config.toml
n_layer = 9
d_mlp = 1536
norm_eps = 1e-05
positions = "learned"
bias = "all"
init_std_qkv = 0.0181
init_std_down = 0.0
optimizer = "muon"
lr_mult_down = 3.0
schedule = "wsd"
decay_fraction = 0.885
final_lr_fraction = 0.0
train_tokens = 892800000
steps = 6812
Each number is 500 + 40 x the weight over its row's rms, rounded and kept within 0 to 999. Layers, rows and columns count from 0. Numbers have three digits each. The size before them is the row's rms in percent of the matrix's.

# layer 6 attention query, 512x512, rms 0.324, rows 0-108, columns 256-383
106:456453489500500504494538521516467488429514615515494481409552503528416588571452566577428467517563508551518458502496484511490489513541492531575508586495465528527543516505536468498496476579498522443391524477465503487437498479533511503546485517431532456529491510484529466491505472531487501410474520500511558557484547513513536464493462508450520521474550525499526525500487502570490505493487
100:507566497511502456501524542475480490536473478519494507568556508578530424416487502510488496446488552478551479456546489522519460489456497497440513433480540502483591441449466556507512488467586523497512485465523542518484525457451453525441446455462516482487483504560511491504573467524483469481479444501515546491515493528550485565494558458456557464552533436444527414443455480495527506511534
103:456433448514461527504473535496465461545556503469528509509526500547449558506507467539492478495388430489527466481475461533469464448489548467441486465490509544500450447466469491544494490470504458481479427595526510438396510476617456463493500488449451492523529483514489518532573555465513557547503530529511504501443547512519469542538523443480581514498542512491483490515509574528553536538485
106:474515516474512479538489512478538502494514487518452474551488554594470505439514538467550507438456564547496472534478465528467568489536511538510538509572554449565464465519522504700589498491485592535501456483482542450493473454507515476473516496529569495519485419535488509593507495581505466471522522544532499470522517452530518474526446537545536534517477498440504505405491481536440532494523
146:523499523522537478553490565500575570442534502514507501490437518482447468483488587468485495512497482489491492484500505500485489432491461546505515531495536426460482552580486504536427472582507510540428511560503545594451457483534489483469499543510449507383465541502480436473457510502501561470534501484484538526521430552454504422445498506499521468539456485475556550460475530447463575435480
106:509421459510462565513464539538469437457592554462503549517513544470472550471484490500499524490502446521540504486520518511414569429473515502480508490538470523503519488414490521552498488510521506496462426476463517562510499511464486437533485484474555585510451483466488567512505505549477430529488520504521494502533501473450496500508507585516511473551484507460443530553535597439495494520476
111:469519506435458512468494434621461463473495539423437512452475512450527524517514486489508430553523488554493527407509514534609517502488487488487449552496482457490485518441546513484477552549524585521475565522495504471480492523505545510533470496517457526522520417547478451484564513479536450539473449429538553562485579572491518570480523470469528495417475504458423555478509513505541502439517
107:491462525518500525480498523488516425452570574442535493522455530532476553498526524537486559439463446470473568501504515497454530476463436490461509516479474567550537501525505459421481530495584516506511484473510533519590357563477531490468596589459482449400454437512499490518434511481519470510487468439476535515414486487433530541479595555507506432491587552552500531441484390529530534464414
090:475494516436384546520534555477494443464494507508462573454420470458491452451491520534509486538522514518479539488470504524552530493579461448515540483497558509421511503528489485539410577489543481466522547489491581498424510434530463532536507489465514390530562513484573461563516517420542554479523522492517489481513491465548494581497541423490485506515499516505547527582545411466563539491453
111:434505422453455477518580490500490508425513526490443584441502456524570532560586459549604501532479489519463533489487556494495496591464545478495488493598489506520493468461568531479545504514485570553527501521561417492531500522509500529486468541541514520524484504512499443521528543468509428558452473506502452533460497597518488507434501556518468506519592525526494451524522552476495554525437
099:558529524489544499432485534398493570515522523500477557550568522502505521451474570431499539514483571472489539543463466472550502490464533588557507514445433471489492506526528470467506501531496498487516470585599481501567407512501441447464486507489485522501453508530470484515482493562460578560566494462562504497499497574480481536515549541473487477522422559497598546558516453496450544408473
109:500364488497488488492531577503483595435474474485451561531531519513400498548467527499480505510451540470492444480450413489516504539458464447477449512449502489500477498582470463489541520585467457454443434489501533502547531545511436451454561443469491466568538533494515500426460426577510499520477451506417489475503519507568530457492540490492463471496515491462622543488556423501530483569510
099:463481577541527505488533474406446490473575491488438531511518485484572482517484569439496523516495496521511448450524439536495506503592389494468490451529458474521492502458538502541535504472474452518546530466562469493525542557460538498491474453593564513458518497508544524553475513472526469477474454491458492549555554498526534496514465458528425480506520512454505504506574514468499456536525
114:483552508562496511490598499507472524520549481508511526453559474512460500460542502476566520531553472541521480542467500417512468483553455529511474511477506379478456528458495475401478508469507527462576500551524487467554531529561529536510554482459522488532448497472526542515434520498480515457451517422420467429518502509543491532547424475549492512586494527515529521496509491548466419504512
101:498535532529483566445511436528515418505463504439409556490495481482486546546505482485482527484500457519459562472479479525440481470511498512500434475469512498512505430442481529517478508533479438476550461421461517456510451533485602480561469591571543449485503455435483511500572481460580512535497474475479505527516512513478484594510472482435430443410538494481504475520527448481538486499473
105:542522460396506507511483536513481529521608448464476452557467514482550482424423463472433498532503564483560552477500494515478499480530478486532530446411501505515529435509485458506457524604530541532510455519483552517543491467469477570429562547487484438487527505488487480495443474500589475549539499532434517459521499530507464475467477468446481491520510442519535448454497465492474468512550
107:499518465498454463453483469474427451479494544473582470414495570480456518541418547483472473523472454492500565439552563465543514520475529518486466492507432535588511545405450474485503502525518564549506470471483579492575562529482499509477516456506493451513475549514455464504426466516486491543433517516479599447511520550500511499508496500511483500564536486488445579494491540535518539470520
098:570501549494448498555490508484548476492481434502488442542444492497465449475481514516546444552473532559425476516531449542487558502474468532492543440505455501455508469438486457531534507501494442519548522501561413540478494421534531466537449474519501497537434581468541528545554504516525405474499539498488484555424534515474507504462451460568452533523526448491421594507474555448559481455614
100:505467458519541500494439533460473499490475472567555510494513555540471504542506500495471561509437535445453511518471507467491451448463493554498515532457512423511544507493526543521478510549487545507531562527489614503557423526448520516459522524413489518524535592435541490433416420474548451488553483489462595448497454496532541466492450479511530472506570555528532585553482463532527508485538
114:421517504437458536484463416524479463549436497490487487524542520474483549523506495592458529542601484444443486525504506514494515522543549483505518486553494494482496492458487527461477545548464478511546522495444517473596590449551527589465475458472516566524544546492545541524515495529400459495441542486507529501504476523558467526455445445506514516497513473435515454522571555538535539580559
096:484499490488563460569571548483518512481506503497527505426567487428475476466515490542643456402606487501494569497450485482549486479479510543464480516523476476482481489515497485460452522479480506500496522507576517477470528492517502510527506491514536589530519539465378485488460488529542498561546559454427442474573550456465462474400493503550514493561461529499519513514429496535445495525527
101:544487475454558475480502586434420475541471485484496492413525469564530439572507530457488485506468541529471489540520458507468508500435509426523514388454546476566498507564509532535495508564526499519426495514519498462553474446502509469533505467496553455407504485500518474440529521496582542445473491483524412539510508444531490445462539505477451436503524573554526459513537507448417470464525
121:457520459424445486468460543540460525476452493503452544493561522510481434513557467543511483491502478449485464547441487576501511476456540438459447482521410543534497519451482477494477467575576520470515462518469445453520467489522586508491516411541557512554479491540521543489497470467451437534481451542498568484512473514577460533518501549548516541492508537545480502512516560509539521468522
091:552463485500532524463489497463484547466486465504433558549461475480515442485440531424517473562454480467511413475488509590505478479586441517497463511379498460443532523502519413478484468513541507475408539494494506527521517503530476489468506488535474485481558518575480485544439494516473509453500523534480522555501491539472548453466533495483500457532367524509555532484493466521485571540494
107:441503481462459476501495545471485429472444488521497486530535489525485543599480530516570518429470548499514490462485553535460501464482470500502494521550459574469499498446589471512524459427488523423542506449530492515527565488450638545556538456484497502537552518534547460426489479426459466588486374497577464479482520518540447522470467516561458462558540451419471510616516478491539594528499
109:533496517553527464496493486504445475448504527496570482496501523419455540488530427547463550492514463546540604452501500540457499551514556520541521564453520530484525556522461567458472502539499534480499453460467532525554563420460457519519504514436491530562497459512578402512499597459486531486508435482525520568484526493484450480528570415516537550498522579561472549476511514473473473510415
097:515477505452516543527460445512604467534538447476508502551537534481511528498537489478510540456505540515491482482519533520537552497497513520437548440535493547435552518539466540374478498409528570487475492484545506556448500548448498492405483485418505476512500512469519528563485526424537502557446504491410498481442462524445434538517498515424513421487449497513487492587512499503463443520467
112:491526504504489518473510527546522445449430494561508541480556571498487517543546428559565466522484506521481498527558502488477530483474553469576442466505462541571573428443508549458531500465512506485536500475519375428536572505545482457508473454486512473555467554499527544487564462440451446541418476547527542454476542538480481532493498588449503493562483459482480490525498554540495549503577
101:473435556501450440504473587460522532462461534514530491487584495529535413553482491480449537530458439485573453504499496440485452531602538483464522510454473485468433467595498484480397456496510472435459479526551525470483483477470536425459468528565421505500519535507524426461479521512493502464498450440485486526507493479549485480494461437486480561491454486563537502471507468511528488477542
104:457497505437552527558504509506482516567510493505487507474484481462452497540558474544522557411462446476500429499495516542468533476476490492525484430510481546489489511514503484565417445502512438497534475534459443483515494520477541528554490450461572593524584512500384505571556555462493532502539485522511539445509541486497501525499489528505571463518519457472492475542530565467576479525501
104:510516461528578516481467483480425562452541484467476514474533448454487583491456598464467575511530441444537541582488532482497519484572482547496479452506491417498435477551524465489533536510451515496466459587528478518485488431502498459491446502493520516496516540537538558472473441575468558461524500452431518481568461520485481522456510505504551428476521506494500572503445505517528477524502
106:479481520471500539533506540506467429534498506498527460514478514483476499471575542499485507502509507522468479559496519531489517507565506464517546585540486574581464510441496525491535445551569492515503414475535449423535519491499588426502434410489516513566430449501445502571539501526499442529496502450556528446518580521497508429537546500514475577601527531449426548538461590523509477570513
108:528492480487482473485462449519507446490501523488529506529506470568431497503551510550503504495439513522536443429532535521517520455547438522464484509494516485460489490468512509565478518526528474543520519475540495478522458466498504460547435432557586535452516448486535517526452478521501431463426556480492509505525582560568519537407539546484501515532519493472477487502486543534500527551482
101:492538492570477488517573523472529460512561451506485451512510514568412547503503528508540443576532454488546513507553545505476536568472533555471503617493610585558502432515524502530467500544549506453523483499524536448536527492523556538480508500503476513558462473533519433546445556459470478535494520408475488429529544563480468446416518511477503576519558532471479485530452454563505495596500
110:511494515474555525576567443490486489499567539536530484540442531598397601468545455545504482523459494508497540533519502551472502495482476467515423460583529500481438520529476517476555458500528490536531518536511538491477540527506494557478496521540511458393408501489503514527513523466541530545462534447429411452472532589415490517539516542467444510480488522500474464522520439450518488428486
102:494469503526509501527436546573472410385552532542559498567410520541477528466503523549557509475484465553484458531520492537450524464500529436527506440515489463461461540503507534446476526503479475495541505491595515470463500575488524514527549480436575447499432546439525444438501472552577520478505459490563529475514537434433485568511461542436562570605464479477500514558560507454456540419457
094:484445491548512466498449488480540544510455451476504534420547468457470533471505560475497552473447572434550433477470438459495514466501535499420479535479576425484503497543510512538504497564511495506495519452548534485566527505470546460509466530515540490489534458496505547476456529546425545496493499450444545537505492531523518525474491532498474495427467509475528490453547403473573535442495
105:529515529519437530467472509514534538499506552507472488488505463407563543493498499581523521566547441488515501484521508567526473523517456527493486476448498476509540490471555488486478516534504477486465551606548561534519578540526483488576436512496510472504504495516476518504441543566497494481454438462528528461445480480511470458463474464475502499436551512506523402495522471496457440417542
097:498502472491498524486553447540551479490459533467529499492485463435541537529446549466583544523459495467465501487528466494515550521532550523504561525534497463600387513533470493496540498537477519510479457527455519493460495520463397487443455499556494515554549455514447482468454520472479493519484474544542511515476391497514539411522511478450493528550537551526449436473480464570481568566414
116:419511542438522491512509444640457410463501473498487506491517519526522472542509437510496564431481495541471522503493533467473515459511548466498458499512428496469549465401557514486519493421583547428545527483533491549475500531477493545547477498522500509566530461430488375497491462452514517560433497456535518430434556443485526525467553476495526611515506457529539548503523598568541514485522
118:472536482451508483446530493507440498487478480496463466458493477505532458464546396523544438471462486523428470499536518512584535536494544436530472491492487558480518478507450501497550522527509469522500445454454502486547517435499580541522517481423599516540431491422495545413464471465540480547470440499521535499483560592540481476517562427410505485508507487453471494560525543584559489489527
103:517458480494514551501491541472575550480481479533519515517513547480494523633524523559531517509525500494516476474451462527497537509527461496507520485496498436534570517480500508426489498548483520479502547488517442492512508567478511565549553483479529553491524496476482467487556553511447495402465447434446472596513523501568538455537510492535501492501472501480552484487591499505532527493497
101:586485522564466501464469524456525508511455524489479513539492480495497522525507444429512489541539551485512463516479507455443479498526491535505442482493435478503532482501475508444524449439507493455508488476563519515505516598437509416485537459478466489516479498506523517544455445489460535466508471501501516584499490465541441533548532478491479420608384574544558561471517533501459496535526
102:485546489443498496500572528503483481592509438521483495535514524468448548482472526497529469543532527553477527447519551459513546541461528515440541520547497487502487521534534521525500557496475475493535498452502516497520559499574475539514523506549455558486484549501422524542490478462545468445490451478443471542487417448438504456546471487470517534561496487554502451528491512530505566564495
103:453476473450431539480515539541501528495554435526493503592457503543451467538553477467498459543544550494534477522532485499513510507525476527514544487549494521527430472508470526563569447487554572564565473496534417446523484515589550542485521521520548493510505551527410535493485496488509511391514533518480469501552498571517524499474432587537521532499472488412476540481480529415490456481550
096:503565447564501501524557499448507472546505509458481473501534529508491521521561479482536550536540462534467461535505509549526569486393493559531503492520511479476563438440531521531449497491527427436526541495516493529556510467480552478548517475563554506521434544550485520542532597481507523550541459523438554532537521536518522540530569509527530574447436456561485501459520517483534498532574
118:500459488452567501446481482470470542551478526506463490555522522466488461581489536503530532542517493512483463499477484465470507468555459505529466483495517504474537475475512528529601475576539553492456514520501454484446474519547547442549512481484455528457556619546519463500506537474451579400462511394476454527556437467469503490472477527529570433564473514593477472491495487508436494461593
108:508485497599499456473496546459536495578409519506521499449428486487451463426526481488498552508543448549527501528481450472507475559503531560478517478531470510535434488531522459527485522503426399446462538504520534488487531436502527515483499513530588501555437482474588495533508481495468461517483508533504522583558543490458468382535521425543521505458550500452489516430483497402513510558481
107:504493461463467498567513470570493442523560531483568470516461508558541480497506439527477506538569532453432565476458459497482490503491493564524570474488547498530476520528543557503408494519463569473477486554550477519472528527452481526464567482463514560446459558497531512499484469446531508565545488485515504540568475581450463497522536480501539488448551406527488444421540509499527468492455
104:529476519535465513527514474539555461540517469476541482532482511501452456484580493567460506534483533497481594472481540489546474561480498550502507528462527527512524487494513496451453512567536442504568469450505545478537494501507500527523400565487508532541438504484552502470517491480595515483480495431491468479489555551442459465411429493420497565517508462504506512507472489447459502444495
096:565539427524492479472436468509506461573497446443499507481510535508498478459526482594471483549565483545454572546506495526496485474514465572520495492410461494452496526504471467503440561494540506474532546488522457565557449552500521529485487505539575447469541512466542549408560526516498478541530530457503517553387469564461494478496491564472539566441544508436483526493511464582491455514514
096:457496479519520432551513542487555464495532437470510475491501541507447513483490512425467484436447513484493525510452474485436539464462497479462545427565519472515461489501518531452468452463584479458482397483491537522530489509535490634575497560492457468479417550517512553466459488525523458488533453416523485585474557529539495572489512538478490463519483493407610416430465490519469417459460
109:487499511462491513500498467564510500550539530536514433558529557450459476533527504556471420571513480503415534495466481532449531449484435557510502431501414491445515450514509509540503453469481467433572572405499506518440492539443488448574516442514531487494494517488482435492507469472521465551503518519487551486512530497525526516556493555520586537519448503505528482493541501506469549473520
104:502525532514607505513492473525503528506502482553582496468464459540443528499534534532556434443484513483502550487487410451462561411455515435455511507502566455448475541516503525492469520476465463502425531521528531481525561509473451470507467470470439448417525554456525473564495462482490587489488511430435494522504475458488479529512548523412493494539451540518591553506523500445509547465460
102:529550513480487441537432478516445514471495528417501475502486532473508441483537519514535518560475509523559581513526506435541435528457461423518509518491489524531454417478454497534517539503519527534531416495533463469499516502501550549507446490462458524534440584460445426470512463524562490501521466500544538505486538468521564442507508505478554549543452447465558609523517486460478435434494
111:455544469504499484521471534471454400454486517531475472435531512523598463488505525485534494510539494537508500500479528506554508515466526518566508481491475541541534509427477516501473518584477505437527504474431466492556522468521569528551518499570515518557529449498612496478474480522463503467492498479513498468501567537508481422441472530523414476512466500520481486539461403455483495563502
106:518522483515481531440540449461495496476514641475497548426527552540498579556578508486530472574491467508441507458537507438520493463489502515412496484503638522566494494515477490517587455483532477499501521465483555495455478511484489563563520503516556455408507412500524456507500446561510530504502543495455577581513497528499561547497467543511507526480453446452559497492484448539479534463479
102:465473495485525540459371508467460548464512551523492522529523538519481440442548499495500472460486479527465476457467496518481517493432448530492437530550540502523501488484441420555484469532527469463521463456518486416519461523432546519560486446485458402525506489478447449498481475477486523537551503504486508551445472435490478469504530558530417517549438469528460554448528451527475600469553
102:484534496520486550559546490511465540521529523471544543521513489490429510458486481527459435442553434505496577424506505517536500456503515514448533472523510547391444546503502486575488534559464480435475431499503499516478543468448479539469403589479540486535502459491580479567501497497429417531402487390481517500498506448415425481527443477501481539497508542530508526554526494487500443478495
097:623553525511470438514575499479453515467552509486453477468532481539593511514539510466544485434540487477489458527541531488508529517607539521489455499521538576552506476607499551470464581451520478478548555529438493470491481494503570540492508482518514542577450500542470560448510490468517507474565506509460519547432463469537460537485425467500444512551527479520517499472459549482478472520496
104:520432581530512514562500475485470515520481470530505477426553483459553577585479420437452558543458473568484536479503492459410502497544511568538515489540478492499521455491520491500491549475500512519526529510513557607505499558463450499545623553525517513439545523474460525448480498490435468574516463481564533505460520462461453452464486514532522473432534528482479488489548514485481453512504
091:479449465507528470491484453475450462485452542525567489595524571427405502541568535508411521457455466485474509578500560489543492497444487495504502410474479431477534455562497495479434444523585505520515527398533458544515525579551590529473500457532492524523518562428583397516561494451504508520513463485529471576464524538512443575535474565497433533554500461489529542466435493501499523553512
107:459561525565423520434521564537473455521479464444550450489423472537496544446503473543551508480465477496572492526472524444552450522501520404435522559537459542518519459466548468508487456530563459521509497478506594503487477498512433603517447545566525505608433484486551444523462510557532439518488545451533535553429523508497544528529630375460414567450540543530458539492479480522541496462451
123:455531501436511488553493466489505409528497473480475514560517500469505521565540419572567468474560510541500492484474541559544595504512506502442422551536456589533553465495482514576517455445559514492577514484532500455446501573547520499502481450516479548600512461478494499535542521455501437469514489538481538459477482475519487537524513470534497600535492496484468570548485546545510516595456
078:573473487513491477419552525390495511595479493460518436483530518504520413475467507460560462491462516516488480481519454503474490506489572517439600509505502486469507500434526585528536542476427538479479496547459472529440503501517434485473471434426494463507569530515415504469564543526467600507425535508565459484522488553525561491511527439517487531529542499518518498481504487496463493423520
085:516464487554496478447523512457451410504513447508470493512522535480491485454493467464451477584499513403521537465461552438441512433574471460474544510459496495485483487436509463485472493434516510411507538521524497563479452505481539485479547511539486542481531525561587508471488502493557557551495495523537471498500444427462403609470475472566474512484381422557475519459504422478552517482493
088:466460450496478530513518444463437496525514503468534502462483555515447553571466445484518523483452540477515516423424510549428487432449566436487440504518472487541526514469495568484562474420550441510486500522519493524513491495579577544481484476533504527546484487502516532494515483473537443455487404554487436541477489489469517499490612516549601555484557441588493546466448466543433566493519
089:608546499449507501457488480433465504462473479544508534539433432530461493522486509452459487457522487520507519514540574496433496471510463437461543507556488514467532558445540466529543539447512516507460555434555528511529523544476542508490457510465584513515510467533501502471456482421490513485480526568536449551513571518493548457497544526498557469419493497483506550485504509472563494497464
085:574518481533459541455544485432467485554509505567576409513473488520508513464588520456483539568484483470526456451503438419478523442517488471551485481549533546509453509501475588451535492574491478509445356452452514441535516543481465510509534568436486443475447484579515499503563494534511471505428537516430506519417461551485516588553452465520528434560527554509451451506494481491384567534474
089:528598480553515495470540519431532465516554512475523512475427499493505535487535510482499449510488501529451477458509509515496548494507536483524592546508453465520543553480480514486492533455566494480482471473609460509548496523511532480488398480490515468541414508537409481508519452497529517441511541531588491482472478485523540409549469545522457509555482511470485505497441500542472525465474
077:441519544476541498464434479444445499460522502500470485517532545570552494434525522513527569483504618443394505543462491485520483477571523474559565505597452474492405448549531467500485549503477475571462452583505429521475359493558501457563505529516501547487494485481567498488525433510554528556528469586529531505515467470511480521499428541545536482454489469497544473495541473470424523501515
088:507527557470443481458445460445545510508371530481540546496491532522512510527519454545467492565504467429493530580535468539526476545505484537491545559540464475524546551491556489494443429546507512481499432490483544534502532467501490603507542548424463564545530442485528550521447523523563429495550541594521445541511578501513469443526465526485475534455496561541469496472529489513517499470449
086:483518512512523526476487574453485492461514593454518468485453447490458486506537459524455540596532465407538527563515485465476537524485499479546453557451525478431488493506485462538526447494490520522391412482480545415532553534456494497448520521494506496454393486509542478553472544494553519492497531547536488493517487529420495498513527503458513513536510545501422485509443503558442518464472
092:518502547553482445525590513469496493574497430397484479455560508514509489512513536426478586536483392409497483474537496535491457520468496583534517570557572536546455506497545504496470593522455539403480435575541420527421516522486505442473547474604545538522476512615524552508558594449497527500467464525587494480447514516510460531475498465571503477439461530490446535465507552460504520615477
094:432467462473535550451501507554561457471470527505557535474557431483429499587601425441545521478474437532496570536500578466559466501478531549525496531530538494480488606495566496426547484555526581457525461567549504551515497539528519501535526475522518577569499445498472478509540535517475419458469541510520504492577514448455503488540527555483465537490458594570559459531475504479485494548527
095:556544522489541525495495422450517474503541537449525464490508454551527468557497514461439527535522482442486490479546462491479492497523486505473532469525578509498543559526538556510507498465443456519484483603487494452467528475502499444468439576488505546430524483528512549516513496510560546491481515455504513425547450546574489533483493456478519466457460507500507451478530484518471507535492
090:523487503507481465536473553474495516494530512471501490542480509476525473467520483477499554471404567485500459508465521531525420473575493533448547493493520495520546470530515524478464517525550499507522528465538516462471529513539500469521518482485489459471516492577555517550441470490455419486608533508492600478538541476489533423459462488434471444441542527437487515474436561460487509507543
107:403519540459565529484500506481510533472505409523501445555491428470608500477545507432481480458532524495475541550517477509604547503475450452515486497493448530506531500446500464429575493489485484539484501503495464525521542535536455483454534539428493560482455509518453531465437469532460478528513484623503468497491504414568582455501529482488449535468507544497517496486457507579554500520442
082:563488512467516428499536457461510550445522480477515493466411522558456501480531530511476541527555513483541500429552546474543467520515508486494474520511583480550490509528573561485489603504549579514475488534556476472478495476542567498521461467510474510490507484535464478437536546521507553545477479505414466497422553469501461489469505383435487486454587487492474508505485449550576540536471
100:509466495530473505488498467539509461552531491502482441526572539556448554570502485541497509548573481481476517513520493547429486499461483515525498434485534442519494500495494543497474561457462469442572518536461480511487564467552515495531504501513503522485562566483531564520559552458493574545488501512485500534463551471501466476468514435515518528508463491544434528499500455536435454461523
101:457535510534544505513581538485497517458532535524438457560477443545528514475529524465606545474507557595490440544416510479445516464509496497538410465498445500511549490601490435522502484505526495534517577550513446495547433496427433497464495550537530528475453501515519491544474502538413543472548469482473486478485449469481478556415496478507536505495549509511515464478427502429517459563447
089:536567441507546514506473486420520395550517495424581422496527492502570506426525512424523499461465463449492541532524518494511476549465507511525483555447436531531526507468456540478494498495544513458515603555518491523532474575491556515523483521448457523470603513484493577484519439555542550459494575530495491499430493514452443458490452521463523491514484458481506497454410468549498570481516
079:474454486542505545409441460508483548429427488510546543560505549521531445531511484507512538493469537484511553497532448453539503525594445504499502449394534472469509566567477422463470496502506519530579497411475535520526437481481522477504514476490477508519483479471569443508433525479561507511566484510528515492515412425455543564520497544558564518506550519543579529529520553495536482416500
096:544517505515516512524488561496486517492462500545516557503476578494431549482522473570435459412449583447447549512527491465485577492553525506487490517521572481509502508524481565464491525540532451520473538494543529488463547479534463518497468553444499527525480518620581522506551427423423534520481430484395498429550499475554538481456477534471495491528507485533545479520507501433499476560487
087:455498461546494472450587548475571512485545605574511546460495480479537551513562485502517476543502584544479558536454500514457580496408433510544469494519496499520454519436497487497466494575517470423524509461458494512498520521486554542498394572452485509497413442442511467547396485438437504502534481489525532518491512518442518499489472471563519519491552520453445505512508494481516476477428
083:503554528498490560537545500499471544491505493564493517400406492531480485472482460470523420482436571570443480457507502490535465441512434489483519487604545524551576496505532500564532511488507555498485477507565505565464490474512442462514465537530565531558478387487431478523501436531465473477552445512540509526502542462541510427558608535543508500566403518559495530521477422486594566449510
096:503480504474510464484534504533439525444511539535549522498530458515461520422504425516616538483441532457591548581493503496520588552535543456479476458465508495481451465556494476500484457472513514570509572511465515463456506487470551507541473512535520485524474409416451427541462482502521430511548533459573496476499498462510509495486478444516505531482589531515497517535508549503523493522463
088:500536545509489583472491486458549477564525477477495473476462545443524540521514553420530458545484458508538563458523517470544529530506484508517576531548451473479569537495520529525474507489424526517465471452509432536503522600482424543487501502411560508519521500469498514474447442522474511467444468500481429559428522474496491383456519592560423498524477476493467499519524537525488526470549
085:494587457504468511475554536398507510518483521530558518519494531478491435498554476502494462516540570518476546502477525485541431471490525486437495502508555443486487503479486565553482502532474462484456549427523497464584521427468551511463420581491510512435436470557522546528526507490492502503526484465537500469505476471525495575549494492516513511538408524452525504515539448503510428489512
090:508512516505446551471512499473540452523545486476537614518511569527434469416476511440530504423588515468572579494499483522494571461510455566445498501491500513469520479495484515507526495564510523523455488493563559445406502470462482469526572555585491492542506517531459472459425449582532575483560629544463465513504471489529547497465491461445526420568527494540465510522498525442494508485605
088:531487570495483514478541403454489486518568438452467520533405546472463490514437481497459539417546535469529443469452468522483486480499482571444606483549478480450487483500529441516546507471489497492514414501507509454440499500480538516485548514458535517496513477478550498467506570510523487419445555504481533484466452482546500467522500499531450504464438482505440553570476510425466590506537
095:571448516542530558513464509494559531521490484526527541521457547457478515487502448506498522483512565540540444478531493463453448460586483500437539520552561481535544453458533534446528436441559464495517575496530489543518489476434504494579465550531523460517518497433512486472527511527484466436474589530442549567482571424466540435479532509510472510504442519533442531452499506396521630425501
089:460520514505449495493455418546520430484475455440534535516596494441482487475519482487459526430449514464504438525468468490496469515441554511514541523451478506533532490528526470516489575516425477424508493576501466474474484583526543526452558494546475531586568496477554569514558530447461492598461498589481477547478490473511539534508529539493482471503513447504553431514583462466456507475452
085:563473466445501543491542557417498453555513469460505442414494563415546461470478561454489491478456463531639442530475467553520496527415503470509549524486463462541468533456461549513484484440484479496450468508482477521453468441521484469475470447476514446511478500545381530490528514497460524514446458507468432487512503414500506471550563468542481484519500476471441570425495513524476521539548
091:518504489510499496504467518492571442556554589505494409500465532492447523530457472528462522480530434521449500541449574458533462503479561532424502502495472528474510501526438458472479472496537481506517505418515515479531486504491472538453482560478468527497516481483443432594457450482482496524534490480466535547496431462473556512520540501538524549492441478536401530441476500492539552570452
103:487490515580492536511520488522489498519583513517534471463543517539482547476570484488570436472539526552517498521451488446525469572527554515525472479499528491464539532494455430424540444498545523538510520489533478493570473540549518517537487507448551526530498439440492489550538499502448497474493494555503523434562522484404494519522528481517529524534503482470458562475440619506529514469511
094:445541474577551511520492499483426550452555568483438552483446477498476511434539578483518523468547549532494517481547459516530457548525530529541598489520451450491440486461452495608468521507432421501556536520511450530440512517439449533447500538553585410471504511577554509516452575524468471554558541559537581461512515539497494551479445479509533438508566521486522534533511526524474416548486
080:531397482516584478496545497450494541474512538543438500466531542504435443452501467490520461519592524480516511500431491460450484484522510468549499508555455479485487424464472519554510498544470478548505477517446470533546492457500513460462505517554457544480513511485462516457544452473467513456522559474484477460483412522529498561482539433509466462519447511515524507480453442498456508486522
092:575499518515468483503431554471500533454441439499506517549568534562482475506486478487462534555565529518496572546463545461496453481506495457474497519548502451580523551444490461513491449574504489539533507471453517494562481560503549537521547480501500511515491446491467536479527510547472552539611552491474520513509473502501492480460510454449533500515495512417484466461411528506544620440534
086:520521556557489510490536500495452553526487536448503464534478570474503547457492536560542470480546466567492465460515543495528490535458433513506574484485442509454490521504539513501521454516531550557545522542475478522453507582506435528417537547509467505539461485558592485482464547432413531416435522493481435517510435498512511576438507539536474498508514545476450473454494552466440540505459
086:455531521507560465523533446544511497529508492487417487481522514501436498498490405489475475491552496441491480445472508545451414455480560468497494449512487478527438519527599493452478560543521492508496451504552467429564549502537470538484523508505521531554483444518571536554480528441500497495460502482496506493445460490523458558475572457504516549477484503555573531489434519441474568530450
095:500429437471452502573460428508509408431526458454464523538417457476475553496512501428469503430500454473498440550534595461516547622507481439483511498444535527481474517518464518451485519494538514492503493519487527492540468527487491502502566443496515507493519556506479537476580439464534568524457463467415529517529457456493472521489555462522462565507580522484473562539524542538516435595533
085:506466455492452473492486515511489445432426525492583497536488470522458523403485481518523515488513506510482534519490458477477511540542431431471529483489497497452426471527492496482525582505462448517493516479544527522496489456438456420473390495547456559472553478529495479521594600519458494482488467480498476465491505537472532515531489504474533419522526496513552576470533559433529511580467
087:536519544463511515474561552581554507534501469528496457493484524506494480503485524520457528528478540426523429516487529495485514527416519506499479536475500473511526485428467449449486477528439534466457461518541518542593529461585491483482495521470506530502424412474524544487460502515545497504471481486480453493517570481488540523508485496483472441522461559430507481491402517515477499469559
093:494504435576506489534505522519501508550509501616449469491477528533498524510531461506508489481522580483510465494548526465510466427583516459503488492429460488430462465473496470528525503493524454564531513549548466500511537451507509475509470518537511485583461468460592477553510533451554520515486357476452435477522524478463439577531478545525456524571458464582480511517453504467513544422501
091:467482484520505500549534429505494489488546458463512521470460506464483548494560439482561547460486487544539497556551516512505524528543565531484500584557473523492501564475490483497520452553549561506532531538543450557500507548485550582467493533515533545423542447473452539548492392559504472528478461459493506515555461438482529444473512544516488501456546488493517498517459556496543459562436
086:481554476436533504466541380500488484502522585422520489512580463465564477525478466536480490496510463446472485450490632501459454543489539439521537563546448495529493543482506438484453525496475449450469467531480473443571499527497523517479519471499476565549536520526502491514551465497457454489523626456507482505495529463433460438475547483471512534506466532564452483521564552534495517525461
094:479516450586414441499486513544506560542511576502474511522523562498421572477542479465594476434521524478435550511478473526490496514487449526470408507467510470510559505503510508480509496433494570533484566438515426517533490534590500533438558572516469478527472491447489550539457454479469494477495503550481512555590530489529565513498488490519520488416583470547476488453481498435513553552485
098:459459494445478392554413549468541468466513553481542560486558495543537507452526565501443563493475527377413596514460484508390538506520492444445531487505581532564507516456413521532447475516455477525537494473534531470512479415504470452424529439485517505455463481476523462501535581491531527483561489563538493462496530473528504467491496535483542493511481552540553522513527496474506490505513